{"norm": "rmsnorm", "norm_eps": 1e-06, "positions": "rope", "qk_norm": true, "attn_scale": 0.129, "tie_word_embeddings": "early", "learning_rate": 0.00258, "schedule": "wsd", "final_lr_fraction": 0.05}
Each number is 128 + 32 x the weight over its row's rms, rounded and kept within 0 to 255. Layers, rows and columns count from 0. Numbers have three digits each. The size before them is the row's rms in percent of the matrix's.

# layer 6 MLP up, 1024x256, rms 0.159, rows 668-722, columns 128-255
101:160147120142107138164190131117091091159113151108150101100127135168175093106122145085142179139126131072164165173103130093167086142103078086110164189123171099148142159133098175158133096099154212092095132135105132115148091051082150135191060133147111131162167132215120148125133085140116111138159123166093143153142099183085183089120094125132161132134133132103135125115145173119127165126088
104:091132104112101101126117184141134144078114160186142144088049105148104171172108171149078142083131140110132165080143139112079133069129168139092223120096139081140156116149117160120116124195133153129104140154118074133131119170157164148089064106145144092127129097076178112158167100145140052099060104166127128116178125131139094162136137153159144122163174166173129110113153063123097100168139
100:109100131154131154109098150087147150129079174129096097147110070128133054144152150161105206116082116114113031125114129117127123164131155097117179121100114111124132134136090113150168092129161157139120103097138126133099151114189114085109115125100111122098114111132085160071104097065113185137092162140113082110147128084142104128145130107137211085105119128132192123149093122095152158135079
098:136143118138075161145169128131063165184116142044141163109102161128133086074118133118091109129133178119169107076190123172127172127160092160101135081141078188161082147099092125121166181149097082115156181142166129203148107114118144085139106152171119130096166103065103100162086158113124035096132098105085118177214065123106143112084157138112122190179166114080086121122136081142157188093146
104:145112134152126129138108126093121141103105200105072103096146101097106105155185104076146097146155100062113186155126136122139124148089094129120125109177139143102113067181159142083104189124138179081100151150117107108162123082167110189141129167138168124130129090141131092123133117099110165129073127145169114124135149161115107110084182191135072139168104146094161176080226153127119135086106
093:123141109109108121130163151189155122126129114111125117152110143144136223126150114131180180138147074151228091114077147085095132176187105124152135059130123114087090168099133142147058093162062193171154107121105170093150117147097135067158092142131164149148104162138153101124131131114127140106105155120074114145073093165148137102108138153128078085125071157142171108134118122096158152149201
104:152139115092125081097110147100179146119090112102127134165080080112149106127096093138122077137138180141110177123174186128071100109103082074123145126128069091137064175108134134165133137148167177127205117133130154081154179124099120128141144077142106113169136126153126168077131096145121075184119138131146081131176161085135122085138157080095131077126129128104127153162126125137130045101153
094:108157143120151155089076142164078132132196187069080207115115140161143139175103124116110213160157151132162108145115189153094124092102084150145113124111154109078152132098130113148086138159096139132132135113096055123136137136096153096123144136154128116178095147138072119093128150062089125092084140188143144168107122115135104160167176097079215181137055126189111122159132118164144104098112
104:115067077137152132161186140144110154073155142130177160132150131164153080148175174060135180163129090132127132121193147079158125106138128154148119109141139130140101185137117178085114168135139140129142124141056123119151151131137124057076162176171098157117156151097151082105157112125179146113191097130118133111152127154113200113100165148144126151080160095132153135107132110097207105117099
108:104148066120110197121094061179141232195169108128138113110138107133146098137121164098136152148154116126094119069149090129102159139091161115167152149090166092141128073119079126166110089115182060132175119150117082109133158095113149194130157100176150115108105136180145136155081156103155170117085156134183155078153126138159105090117127135136076162161151092106107183162130115120125184197147
099:157061125137125136130152135141105103102146149168076155131148150125203065169132132144179115140150117169096132101101118118132128137148132116149082097177156097116125121113147160111133161126140083128173082155139117121123190122094084085095106099175134149127100109111147211091136107147129160105112138183134189129092146121106134097153104205122163215142072096135101146103157132152049153143091
099:099196103165136112089141169121134133114140066098177121055126133119152107071073151171088086108144060103087136135192207103148158104113130069162144160142149177124156123093131079098120094093172156146128159126164129093112124148136154128094121145091016137181162182121120101151079132141107130085139105114186157151130172134099143102147126144127152123139143152138126114066123085095096083146204
101:136151096131096145080142128149154187122100161106080104137140052102103074151168131143133202095145168105113136153144111135172108072114137136129126121115120054166140085173115092081151145154175219135109083030133155139169135124119102173078170115149141173134107128173130142095089144053183156165116142123137105143127110175098071084161105089095155070105073118103115087150118167158120100145182
099:123120124110161070088140118175094170103161157154115129131155135187148094168164152108157188078161099184100165052137110091080114179122155132150143169090131163113090081160101115113160136099159103119103105089119094135181143184155116166098130136113131106153138127157104147138150111135132158090138162095114107143076122118102079079168160118114128150068154135138144073131182092156078114159176
101:151160133154106055098089110137122120125112149190106160139141114117093107152107153196102091170146169115116128116126091155139127110150130085117069149174094156141113087112126166129165116121177105132075144120133093124136068138114146106140133153080095159107065102113092121111146131150100162085131156116145151133133192174139128104149136145122091079152141129116159160140129177157194200168131
095:071078178174087186123148169090128096111110097135120118095134165094113159119066154172141158118151107099156135176138124137157161109187147140152088132115094118150117132098175182107151117150149098078128186101053104140105141155133139064130129179128144161128130090082146136179142108153151168114083129118094152132146182073092094146171093164130105158088200114130135168138095150122109138132145
084:084148125134145093119142179165171170117090176160061134163094096134061126153086087091134089095129108128172086118078144064113091135122167086089099141114127142108108153142148075130058144092148144126145117135060157114117097120160174146166160171129140096097153144150167095108164101100099174114092129130079146127113139127122108163130173146158086137155073156114181134182100141127107138148150
099:138065235138181123089149084124137119138153083175113078129121090061135098104097123122137157108144163120102102131110137127172166169171141131126166167079142087132125135116101143125226154172149154115091191144144156126198162180087161151173087168124069144104103164105179148130120189101126088144068154134146164119074111142156166111158145169132177168153116111135164185158143133158118177116085
097:132077119131086033060132149133118119170112105109168083174131100139133109076125108163125087147095137124175111162178113093132142208122102116144114113170061133137138127165108176127144163188116196097120109110139119117134144177123154091089099151118140090152122132118107162187123063091149175122096145129078150120137151167105132137108195123120083084174095072133088141101200127076150119105128
091:140118135206129135094167172134150173142088148170155117105134152147138084134195126140128048127088099181093193144112116121195090164107063128140133102097144134133079136119148124125153102117109113111185079071122165127109151094115162114110202115143111074104156107144173105108111141141137198134115082088169144138133155139142131103122135148175101138081106172115164103174114141123110172101091
098:145161146142175161086131159183118074158111134142118136124132151138121121104172117135120102157147122127156131107162197153085140131130156146141134159115141145091098122121174129118162149189115107105160190202163177159098115151090141105146118135171081127093101148146128144172134151145143086134049056170114145100131121095150183138157104124145134124130125155117077131170146063116041103168189
096:134111117121129125146133145160119121089197171122124095059134107124111165092082162112116136113128177147149142109189191169094039085194033132150166139136117138109118144149124179107105084126129135055152146127132155113182155144147144085111097133102184160083179154148169109076138122153091122167105171185132147067092111147104099148102070168173129187151147112099106110110103099157116104157122
099:135129174093162145119143106169117200184171150121063130124152095115093100147112182181144102128139167106111115176140134124136114170069095130108137132160118111153123166117137128115130174145158134110152179163093119162078187115136104118122088093125206138091180131182047114127135112132129145072130127152102131112166122138151077163115139144166169135192098188161132175081101136176142060087197
086:060152158134107095141092116076106089142149099039118113177123161137161087116056145134108131132102200134110114139078126132127090102127118127152197060077105091180083138156100152147120172144101148148106072053117111126137114127194140103104100144094114114137066115105141153215115129147096123075116142084085126124079178135144162174154181088139142124106129085138145150130108193141141137113186
102:086153170144113135181091082095110141066083077116118202131200135160147115131095116163146150122156169132138155113098125131141157118168151147083136157103119092129149144159138162107178190093128176104099040141079143156067088085116137101089170159108126090125154122124168097104095114153130092122090100181117186136129149153151069130182143125179084191126108139165139078091072146145150069121215
095:166125139094092135170143153153164079179140102113127122122146137147116134164071115156124158103120149136117137154161085131028126111138172170067163107108146176139098137158164076098097109089148079177070133123145119164123125170128096199131153130116134142154134150161143052091137131094134078058134134141169124153081088093194130103170141124152077161181132102126114105108124168134088198106150
109:146153139192079135111141124141163128082106118076072098127135112200103083153160146148174109141147116080150132053114188128059125119129137091139094077131109190164170125150095114169206086132053131170191212124071165152142155137107077153121152119120117090072069155093136125156116135142127147144127129126152140140182167054136126139137099146183140132118182072168184096076131123113162111157114
093:136105184147140174187158100172171101074130171144162103117133165119127088113186137152148135116137133146088177094100121127110090140127128114098190095143105060133092188078086149108131123097107127113144122171129136146135049097147130171127159134124144120140135095117168142124106141094131074046123132088112103114108096109133200153133152133127161100132152132101143161153125099158159150180104
094:186109074161138120120130114060082157126154119092119075135107145074111136118141112160083095105102124150175183157108136120133172101146190143115056105102177164124174089124171135137139141141073153130153131104113094133150117106126095105166147179083091151157127158170138133093158153100076122042179107119147122140121129093096163174195064079139097133148168148163129158105129123161105137132142
104:127103109168110104089091157145065112116131090186108136156091065181127115170099100092146120149120128156092140067111093110151115130099092118104129134067142160164123139087077109071053208150164130146132142081176106099101154103050088120077071075162105154156146098113129118162130087139127149088092113082071083124131126165107177098124142141118132183093176094124131126080137127155099096118148
109:146092139180116046129124075107166068116133162129087185108180102127079138105132167167127161084138089141123097137063139094124115124197093140115123075109133147120114111133129096127088145168107187151164157124148130135096077092168085098215126119132117120160126167176152128124142127151072089101143132173151108098169192155112155115131168110119149092099134097144110156110166129116134092111160
093:106148065121173116060113091079177122118135126090129122111134128096105129117176172193144122192054102136198113059160077152144106146119091144139108084122133146175093125103134075098150148092105135121129161132121204151140174098089213124081111106123143122155157166119127107098106123126115135127095193159107124117090119081160155119229125096116152135117161116090111140018151121161144150151141
098:118142167136134092121138173106089096138139150052069125095125059158136162134157137129127136115159097117134197097144114126112131102170061150106130114083147056187089148130117192122118133119176133132128114122154095108057151088155111143072185165151108129141144140131193154127143129075139123149161077100135143155156080081209104091159141119150133106131154085125127122102079121181124098138122
103:106092153162171168193118145116191122169135110181162057181134124169132169058130146130113070114104152116114154145149174151129108161143097101101164081170083143106146117084113121154128131147134164132168108134043117077126179194150143117142174129180098138094155143177188169141140179092143120059119160169129165139121133160148146159188141078171108126131069115153077171150110115173148062114143
104:083152113172139051144109184134101140134088161186096170121129109129159100159134150132130146111150182134153133183153131150139102091156129116075120199150151114110164214080115107167149143097151151152073174126144141119173130191104064146116122161093125102149151130099155107122135141190093101145120143101152138098138090133106064126192205158108115106092099173141182142126112111159137135155142
102:145121177173167084125175107116106192137119124145134153167147093079144149142099100072147130104142072130156102090141087191109160142082138102140091125133107087198127109148161105146128151062133143137212164105081131115116146129128111153126132120051110164159112115111134170121127132147175159144142208125142105111098119070094132084155178179130136114118124123147143067164149105082117092153176
101:145147143068139082122181138110149110135126192120120131098111070082152139150145061139131136085075112144118195089141064195220093111116161096118160153098117142097157101101072197180136132106125145103111184137075088141174160153180150126126117106179114150128118136123082145145143175183132137125134091131110084088076112178161186122161084172112125088173153095094156137112141163085111092082125
094:137163114112110107099160170126162159147108171091087125093095117118136066153111095137037172140119176115172086122163083114151160054154103117072096100167153126110094129117121144176161059121155161098113083123113099156134126149123152090139126092107130117132140144152131131096151084123094123143103137144105138079064179134155033139053086126112085161166159113122123122077148110085139156138117
112:058145178156097164136107109121092122151172141119079174099159172149179114172174171132141147121141115122153173100127107147142053097112182065117094152127103102156170070120106219106151128139145114135154121172128106152182105145125142130162113054163078115107144121072177140157115130134132101106062166098120148098078199145169140151104092163128130116132096155136092099089190064173121092184158
099:146120110183121056138092108158130130095155137124094139141131095126165127044119105167092085141143102140119116137178138089149156116098117119132112114103172132123183110081132105145136178144164229127086109099083109099094140134158149105172084136123145103122164152151074160155117127066108153098116147153109163099097128163150079117123128054123157135114123135097137133145104148180163113141183
104:180059139098111114137061097129099173041139106083117109125115176167080146169089164094135128124175137082163127164112177142177125121125136071097104173096126154185133113113150145167159085100150106082162113120060132121101189106113147162158182088105104136136118194134096133124103161096128142132120109076210101174161067173128117120131136184094131119195187139168193157104124187123120216153189
103:105110175171058058149106129142133111157158092087139097140130124114153102106109089116183185133115099119105161131140126123109101136114160162136104068131049063173138161142143152130145037118107163149068186116101079180122123157119142177197116094160116099161112124154104142120117160157145078164140112116144137083113141111131170133152140180157122086089111127096111136101128204152105105107179
104:134171086160148133062124127105088118144111140123116153114157112134149117124128107077085091112094174122102225111131100070140151158153097058073149133173167129051152092195186187170151109108143103111136179102100120134129120113090100138131181108131138163081112107164095056159101142123076057111125136121127114108115138122179101108146127125152086106097139114121102163088083165104133129140082
097:145110146133052139113171109124183133144137098127137094079154120145191098125127097148134135056091161111084107125144120152131120041129095103100127121156124063102096131100104187133175119052136130117148147106137144058096117124125116087094163169059117105144128160098145136164095107168060175096130112096162165079164096147134151180139113124080142140143081103114147080099170076121151101155137
103:138139173168107175127145126119130119124163135142144178112094152079106138118167109171212144130140105140107156140106190159126153124136090157138091125161115203126123142095125143112134195120170106120059087165114135147142159144147113134100151150149058127116114131129082081159151074150135092086121119145106155191152149142158155132178162171164180121157176137145159163099148096064136131084111
103:175176127157132169135141165115079086110158120142165147107147124141119113112106074077141099118209131105094174127145091096196141129164116119124168162104143109094192123130145116136141159089104087163149170119167138094081123124077114137087120162138047104174130140065164155105172138153084181147135141132128093096125075143093130145070126117140088134145099109142124140199080098126135125154148
097:151130193141176133038160114090122159149117206150139127086096187144157134089082101133168189073161097125135156114124130140090178098107113140196146119098089137124080100137150075140116137124111125122105133136108076124158209184132093124194127136113148087064147132107117149136115104108208212068139126109135122116140139116121088123069121122129132123125108095161075133065144182120164127153170
106:114158138115116157085156136112141120099083121066105144159114107121172135123165140061163159151081121083063143126144144106158096134173140115142159123159158114140120050130115109146085159151153101144174122165128120171093148164154101120167126128130082102151158179142146098138174134100141076145123121082105093095125134116112139182053134147176154050104189188103096129140133104153161110134114
108:094114176173078104092159092138146138177124092176140131109154128110152117075110118145095113127096102143127088072111139158131094161167126155157218087154075134096162125105092134097147093116140109157093089130098137090060136147134181080156052124104118096149142110092117109187149089147142134204117123094151163101150121109133145146112196139128085152138155088138116094103162137145130150102097
099:109182157123114117149098126164148130064110106051164194102102163108150112163157123129142195121106102134197118169081107155105106067151199067192155156117175099153161144128109148140144155124092139111136140141105115123122092108145144164056090151127094145114108141096145135080071099136171116170122174120170139076103137109160110136168189153169161150149104094056151134136155093129096111156081
084:038135101134094109123129147152116119114089145123131167135158173145142157113122182093110133137104115105147113173158149103118167135084113081086091045124152163154146147152055158089180114137121117149118116131116136163140108122169114113131152126127128164184154153098132132171125114098134101097141191126130193028156143073151126113069126098126106142155103075125134148051137151182075142121091
100:121060173134131194138139133114186200177145193193111184151116148110140100129187101146120104153124121131149196161169140084146094106130127160180136128145080120087105168131170096189087095164136086129107134109125105109074167118102116138178163156121114060146100128141113190154102144131120112139104131114081088125092084094111147108144110137196121074202153070141097160105168109124140181104152
099:097126135152160106131149080132148090122161185071148149108152135163094129116102103047140156187068137100075138126092131048102063195121125082145082082161122091132106085149141096130141111118116107113107157124160147091100134124144119128163127175165085090126096106039104181111139130134144126025160109122095097098132135108129127096153164189216143137101164134147083076159131110107132164176087
098:122141080162129091141121121159114102132116124179109176132071183092111140179146119141125096107135076088164154125164144109160081138089136093113137143114076160104094159092161144069085090085176181161114063117118154124072140195132172116191085146120104156107102102125165121134113088114094131101119136126123127152165083142150119151174075102078145123109131137133128159126117206133147127138153
095:198156107092109164085087165143128160174073143102104077097130085133117114080131143202165135106095094126103154137110157120111131191130096181135095134102093096070139067080159114149156194091101167182085126125141169180118112147123120095144115135095132133195146140110147166125141129126168133140127137101147157102100110159153159121113145131110191120108204140088117105152140140123096131122147
# layer 6 MLP down (transposed), 1024x256, rms 0.16, rows 668-721, columns 128-255
094:093152096110145173134115158118041168156134175187139163134139115129116183095113126091079133122212150089114152094102127058111147135185131162080113138156158155108172106166182162115181101109143131176104153095170145156143127093090114120196182129115098081134102173160109150134178100106146156117140097083197104107122143093082131158117067094127094145110108175142095181166104131155099153105116
096:152177124089139102150137159093147118108104217077109165183103076104107154109131130163166122157118140119046110132097198157193131071156133107075108131128109103154120154161132133156076095163132097217140072089043149134101130087162150117131120116171124047139112182119147138153124112107093094152163147123132114144052130161134125102145126125104117098093132102129117135129119177126176136175089
095:133095156110143102131118123145103111147144132124113139125132092091099154082128109141156109138141141162126151081100184104104161118157090118182133073162114085173145113156134119143155108150138184095088165098143113199147147121083087141157134165098182120165092072141156138111102104144070166164182133083186129080176120071193176140118074156130148144145101172108119126079121113137130089125104
096:150115189108137090181169130063100112122104093124102150098074187098081106131136147117112167106109113151143140153085102109174149100091137100151121100128147094128164072135115148142165136118170115133146134105037111103101143125198153157144097190093085155114169150196133231096106069078100103131090153112166161155148134138123117146117104107147075128105134127173114079144118115134104132159110
103:085111151101191171152121153137126098115141139118131135106039121072120103086107128130083090095089124116056141117097111104086143056165135125163094145147054092091183134143109140125119117145131132202107118162119085116137141158113153059136188120134140140058211101130140143151177139077049171128123097102100115082075110114106158190133147074146124161135147118162042127134144142122122106155133
089:109098149083103156064155103076143086119116111100089110134106120136069102087132122107113094154148122134067088125124106153140146125092107149123132135144188129123120128152158114136073137105092099139126095124148108091116143094156166140224119151084121156109070090080132162159144122127132115153193163119146143118119078125147119056119087066111120030146093163085077201090068112136152092138069
097:075103150061082099171069132197105085142105180107158104091083140064146165123120169126142160128126078089099099181079137095137113147211088104115100123174151149104115109145137163087100126126106074132114106148067143096088109074128121131139147143115090114109117152081137168122146109165153142153113176159129143084131069103163131124154129113131128142034156117150198097123079176128049144135165
101:127153104079102082103156094093154165127121126134091111144137118173119093157168154163138091077076133156176144143138172167091107124120175114144090138188118105125153131126147141109072124125107194156094175102072136111125121159143203137150056062164073137090124143069149115158132159085134111194155176158176132123109182094094111125119086167138065141092116157119122097131157147107189104099161
104:124172111145123081156101145102122095062129115156092080127134124160085169121171105117096113131131127053130061138163137114084129061076157115107182136149144069141113125089060213164103103091173181154065093113079140160141143166195106117151164161065157155152110082203157138141147128142126133186094184168084130148145144075147147143126169117114126142179130164143142122139081126136144143123119
119:127111110100110105145102126125112116132111163117144117146126106143176119129110151161117154161139102114115184112144140087154069155212140129152060159072109127088127158150132108176102069098116146147085174067177137079116115086106114141136149108092128163132128123148132076132155103171100137158075174149146096078166145167145156099097070126089080106090097106153183098120101175165132123135141
098:140104123109096076141075128113113128134112094082140124136136189149101091141128126107142115105132096171127087095177105077167168088069161101119143089166110198148132126103091113123122163088092131163078131143123155160148170066122178122127065140117145140100168102126145102121131132168144118195134146112150176101147123142089120168117145058100148143221115116090113095033154150147140108146147
091:157130125096110135150109117156069046119149111128165077146086181145168112164123096085121114152094039116147115130094116131191154142082119156154103100144172157146178100116112148121083155103150123134130102041170183121112122127208204125169148118098164073206122101140168126113086107101159166077123105086168098145122095191118138096151143105133136156074181149149126130187124175167192089161124
094:141079072161170169177124107117108095102191180170149115163162126172171132158100104156095180159111105137110121130109116126154140107092094126157171113143157113114114158144198154137103117045032146168113143130068148177130081162155101118127137132127108196035090087085086124174152082138097134131141107100174103129131096104108136178106157100168134141138142206183212114106170137098103122134184
102:152106161105097102123147164137083091135171146097114068145146098136143206170134147164121126157134191115099145178117188132133148110116109120141129125138101107176137194149145136078164189112165137137133089142142147134114124056116189110072112091100148222089116157107160134091046154098137102133153170127117152087161116148140112100088086127090143124156129117138103165125144100096134078123163
101:108113079124186158074189101077105104134154179141090101124065154082048108121137071126141103111083025099133154133154121122088085119134112114155176091145103115079099092090135142122120115137107109111125175142076101144174162152177110107089118184156149112098171168108094133171076111127201125096122165064074098122120180088167078158025106111112136135157125132092199098115111083107189145138154
095:146120157129180179115106069114155143115170103140166160042161116106106091082050171078139083127131114076117138152144148104153085100172134150084099168118161064098162116155100123169117151100158158136108167166208150110164111161144143178098128126126063126148140143204099103143172110071147140086114099140099102102128173156096055162073154133129079111134095120120100133105127133169177081071145
106:147094084144114160167075160110143113167159083134100125084100141094147082077143138159102140144148143103092062088083146133119110133094146121063083102104113148145177171160117155155095133136098126178157090145168095132057121113098106066159099115123081097189097157068153129102095035113121186064150171137129125087121144127154140131162188218073109148087111166147148108187136149151115147128169
099:183035140099127130149160116123160076102114109147108138093066132200129133122129162199185147134096141150152148099113148116120136136113130044138145058168145108166068134110134097098126116144125117149154134127203113170106054138151196122119116074159123078115142119053180117130118102173119112155139141079124098105158166062107139182164148146129131137073147162125134142135121052108109021100124
106:117115085084138097147141120144113115159122114152119147110092096103143092051139152161097135187135088171135132082089153120051135129178098131150093087131130111170164073130151138157109150122078131109093112099096092158118149099174083122179102189146098132177108115133100125110134100114113096139091107113143120111161146133117162182104144123152148125122134159177082167129150187182171103106164
090:082150148136127122114100139102081102156122115110115098079131118074116133147158120124117106134100102126103128091079168114165136111171171154161116141132101163145087091092120158098140154115115131108128163126065106109144132138154131191149132116138158139132096143151091125145083096084128101080149099130130174151033110148149120134096092113122176168122097133087158091140093067142100119117078
099:128090083044120099139184137162057147129182136060070153141088145114107141133118124145082137147099124140136130121112117158196104169119103170154084108159099122131102115145160183107111148136094116122121146046144095048188171131156183069096137158113100124036081127102191104143148100154130116090153143139168086125083172135145159149125138115109125108087118072117141114102128167157169179102162
101:091164138110088135079124158068168137175135164105073068106085143106135124097149161109095097155132098128147141033119108192101118070085121144173138097106089136164150153176168102154098192142126126148074123117116118147141153140131156144115076073162103151192159123146167156146102132134163156114158170132145087124140144109170145110170140135141096175079160150115109154123110106128159107140081
105:088168159102120140156139175167095102147085128105194135114168123139178134142117192094176142167123138089108115114141127075122090168091143131076063150156124121172134162105126138142135120081071121140113078186151143153129111129190090140132171117140104132125120115088118152106101115081059148137136083088114176202105093077174125152086121131087174131121141107120094095136138129134151149134123
096:075051084153156119118113141105137112169153093151100091109121181087196116098158131098069107126178085142149131119120127126106099154130116174121126109106131159117148100135123196145099178115124117142103097157136108118045173177098167095127134100156110101189155093071111106135158107105124130099170116158110074078154064079087192113124165159126144141131123131172068155162143159137062096141127
092:147111107116088118128156147131090136134078109112103096125152148121126132074145158122108120124156094072129175137127105136149128095159099122125136054121152141105105169154156110141162054130083139158108079110154156140179052133096107080116128065125133181153119128082121116131157203068080186085114107101124208140152122146065070138099147167131153115139086177180089165142153005158174081114145
092:135116092140096129170180116158127190072168122147161118137105139078107152126096157167150143140110120145117076118160122147132072081155054095179163114122131198157170104087105180151136116099118176107144047159161139097149103104162097166129164124147129153101150083135107120136174176119159113108146167121080121059164114106194146087159158127116090137101194123120102133143167112088143136169183
106:147159087114093167169112143172063114141128135082131157117070182090147105098115205143145085111134143156187092122057100120129164156160096121096103120155064118094153147104137153182159150073138110122087089121121132135146189178061113104130157137140116119158125102126094082169141062128169138121142118113111060111133139085131119065121146176097111118131143088135117156131122158104096122117113
094:083105136131170174152134081114154070139088104140093162085092134214104137124157126148121119115063120150083090129106154108155156177150102161135088174134048166150152116154134080147212125170097114167118134112119103096155109110120113109199158160151110109120163078102127112120168159119143087145169085152187092053096100150149145139153157169110175158141120162125189113174121135147139137128151
099:110153192153153134173060134138068147132107125104186164123197126171132110130122195128101150205123149124102128108147107148167091142100130159140134115118193064098086118184137087157123137125126170164125110168154129145096151148066121148090065141127105106131111168131076142125150132162112127121144137148136120116141114165134136130134172059084146127136158130101168144137196131150112174119143
100:169156180164125126126153127158121164186086146145166209156118106166128089173088121175142126128138118109212098131106113095142110083069103178139104128134130197091122115130073083106143194160115149098173150175130114100162076087134155127064107128142093148104152114167148151183130082142150170123142119132137116176087070151084106177109110158178073189190158132115142109088135141162073147114142
107:073106124084111167116148126131138144079149112146151103130082144161110073138142162090108060088105144122127164118148059169181116131131152110151150123145076145100126144104121120117183185126117150133168068148148156164079104108106164170113130150101146147171138114213152171095120113120157102193174142116040114092128169119127164126106098112087152132131111166129153112104072092051091073128059
096:138126185094130120124126114123084115113056075188111128107124130133080126130122131170088119165117130056086141130118139083090147139087155154096105141149140123122101134141095136089134173096137164098140111093140194078105134122111137115126140194171142090170205149086082120172156148145135165124082097094141130149096095158154202061114121173139106157118135173106118112089087112143133105113110
101:182109101145152099096113117145169094155150056083204090109102097055166091087074088159106158159123105054149154130129097101123114124112213138098089101082086155132154119185136137161099077137145187147102166126058142142170092160112098053049155111166163153161077171143105132091098095102137103124109102145101075115126119144095134080105166130141091126127149183170153143087151092099120190113145
116:138113121120133119092186088087137126132106115134154134196145069154153118150088083113146124122178119128128139084115121100129068133107149123157102154138120118071173127142129099174146139136062082111166095210161148150072063067084117119121141097139132099130124128190116185174089168152121084166145107072110099141104040195175183190156149129111144103171125160125203112112192114093091129161132
096:186157160132124115124114186097107136135105110101139128130087123179170125083096077104170093156085114146112089115058142109078126096184159117094114105181122149139078152152126109160110120170154106120165124140129146133165135122123139154123121095100172092150088115109098122140157121126057140106178138103138119082185175107202180120116116169147222106112164140106086153058128140074104127087117
091:081154130140109116068089119082133098139119214127184083101142073137103175125141132133131139115126150140118150136114087134120146114129127085123097079093197066142134154091108141100124131093143133115114157134128107118141123141099171226103135082121149097103150046176111098115153129135129094119055081100144144107120085135092128093216139121135124180115130115105097115158173089110173131106080
101:110162082072168131157185097149084076128123087123091117139116149082122144117141140139102109113148176153121085176132133148137145169172145155039141171155059107091142134091159117123112167178120150159080098127049128049138119150190109115098146107106067179144156107092112056080143142128168142014126155117121061206170172139151171129139104163104145110135092079109099128089094106079149122147193
097:118108152103135124112049100113191118164127108129200091134145115126123101118188153087170097135100107181159151059162192105063109165111144147157110123137180152168153141152158095152138196101130131132110111163141099135101108141154085158141166199093120159145147067143133147137100128124141112132156109165094112111162102163124190130110156112145201056112139094061149168142132154160100126165120
095:070158131074130146141154100077074133134087145151127114081089144164150130155134150220141122143103221187128155139139125140099198067102147137081178156092180104121145173143119112149136155126192166142099124125219164164158152164131148110119141127080125127107109137143122097190160118092111115141045071110145054114180077147168106155064153134124132089132158105123153150138157142183090128155151
099:062081125064184104120171136125126127190164070106064154134104184158164106130109076097146098165100106175144148129162113115176093173095144118162192106145143146137205118164150149052115131117141093130140147135099111090161193183103133103135115156146093098157109097159083142154140217062110132103164106162151103171186155112101170171114095163134142097134067148150153139153129147130096132128112
105:131143113144136081145162123112180088148081109155098157103122148094122162121071160128147125109155115047104113136124137082212141137109093134159090120130107191080138182124086136135142137130124125127092154119127108201112103161150149142151112131124091137152113147165182064177116160081128150143141172076153139105166144138101129083173141111116149125102132111064132187171160161105114131137107
099:077121129166138150131150134147135071108115152153084106117103121095185170123141104028091183105140082208147110110174101080117087116120127080116176082145127128159107129133130123102144140128150108176097080138101144125119165132167109200079173145099136137118123151167109130148123094194136122135052159110146108118132139176157130080162084156146165084149123053105086166135131078095125098121110
098:119101155123096170203137103150153127204108109135130155134127161180161160138126135140087069112096093102211169103101103161156129085207125094147118119155103136169178147116094120134174166180119147110133121132125160113103093121095114171122103158123159152085115059125072106125164115157125141131113058142108151152144127115152155183123068102091097149176037187110160178117046151163113100135155
096:202071162150198067126085090149096131131113142123122145080161195084143110104138194109128095119198179112075146120089103111129150124127142182091067151174136176136136176142122149121122066204105143135114148130132166085110203149139145159209138118171159150165112144141169133079125077147139100183159098155114078135130162156119096131107120151136120068076191106093135095135167100138074118121133
095:078109123194099105174092105112118099142104111060132104099104154144090056040191106141119138184120146142159074109118209144074155093126160152134142180142140116162116179138130144153161196095132196114185126100142147089182134160157122048168105111170178117136169172152082132133157098154118150176084115103176163135143160150117116108151078125154145118117109102118161146166164159193117126120131
094:085119044078130123116172138140075186136211120106138155140132112116143114076103141103133103121093070085143131111151103122103193090176170092107170082070152122132122091155105160100089122171139154081150158172075060099167121090149170138080106175062169135180116120164135154122153160105141158125123184126123148084096098101144121119136103115111114165166113119141112146189115133114175175110110
094:163127081142180170103131094096126069138160165127140166133143123069071147166149058132124118147176088171100154158142115124152116125155125178080155186111187098130045063097079103128159167174114194112126118113205128143150156122105095112109125140152078127154169105138154104130116218064111092144112146122120157104126082131178141162118069187159143159109137159114162103126114127153120123168129
101:119087136097090111108114148119116137116127142181103081195134145121123127136071113125177166156193092159134112165105100163146125114113117176124133137081114078146115095150116083098113118076120177126127090108129162166147143131142131145140109142186154135118169193151116116079154100114139079137223131144116117114133133161113165054164126255139104181157128090129088144154211123146126169082070
100:185160145135156109176107122082096185152138134089106154124076156135133134136143121159153140156118087147104147119124100094161043130092087158109067062087178150092160129149166160147047090118154085045109182065148159119131099054172097078120133108086122159115082111111152148135164169111105125135109122153142141129144098177130119107131152105126161127152145130136156151124102157155136156105108
108:171110191137116118127152142138079109120124093073154110115189118099104162147107096124090108193157144150119194199117101203127099106120111108201153187119171147139122118124129118090141091151133163121130097152120095102104119147089141164067195119156159117183108171121133170116131178174159180152135133144149181073148150152104137165086088168129175121130129120108076145128163103110117113144095
085:133120149126135120141137152127111083090169138153095115117156126111166180154144175120174114156086094121155132110138085143045141144103085137046128170060109133147089162108165076189106117120149075107086156105169153118096084129107118089135102120084127074143174100052139164124157160118150172095148143077119168127124118148144077182089159138146155075170105136149152121108153155180113104095117
096:140152138109099141143116091172132111085159071152085135137142145104118128165143187033175151118119181132147129089122118121132210139142078093159125131156153092121169098073106094098144157138130161176135137145127127119128158147147168112164074137088209196143118146106142125117067084157216132094114141049150117143140147104125125130108131122152120164075144125150125163113172132156122171116137
091:106145221134107134135116153180121144084174108073187141175117119143100112150154122114154107079128229172094077121157130141093112122119154118107096120066189158143102145148188148107163162114170109126155175091150088118089125163125127126181095143158116118138101131144140069169131140150079168103148096121148075079155128134115165135150117146143194184240152158140111120126132105058154146091127
096:132125078125138128136154130079168136142073126139127146070126103165141080085086117091163152125119112143102121138173138110106186099135117155085153093071120109169087187100183157116132117085070128148156104149151140146148136153219157156150134121120145069076110162141112136136138136131152103116214119101113157118098111171152132173100159150168079176128096145056094104068134104137080158120101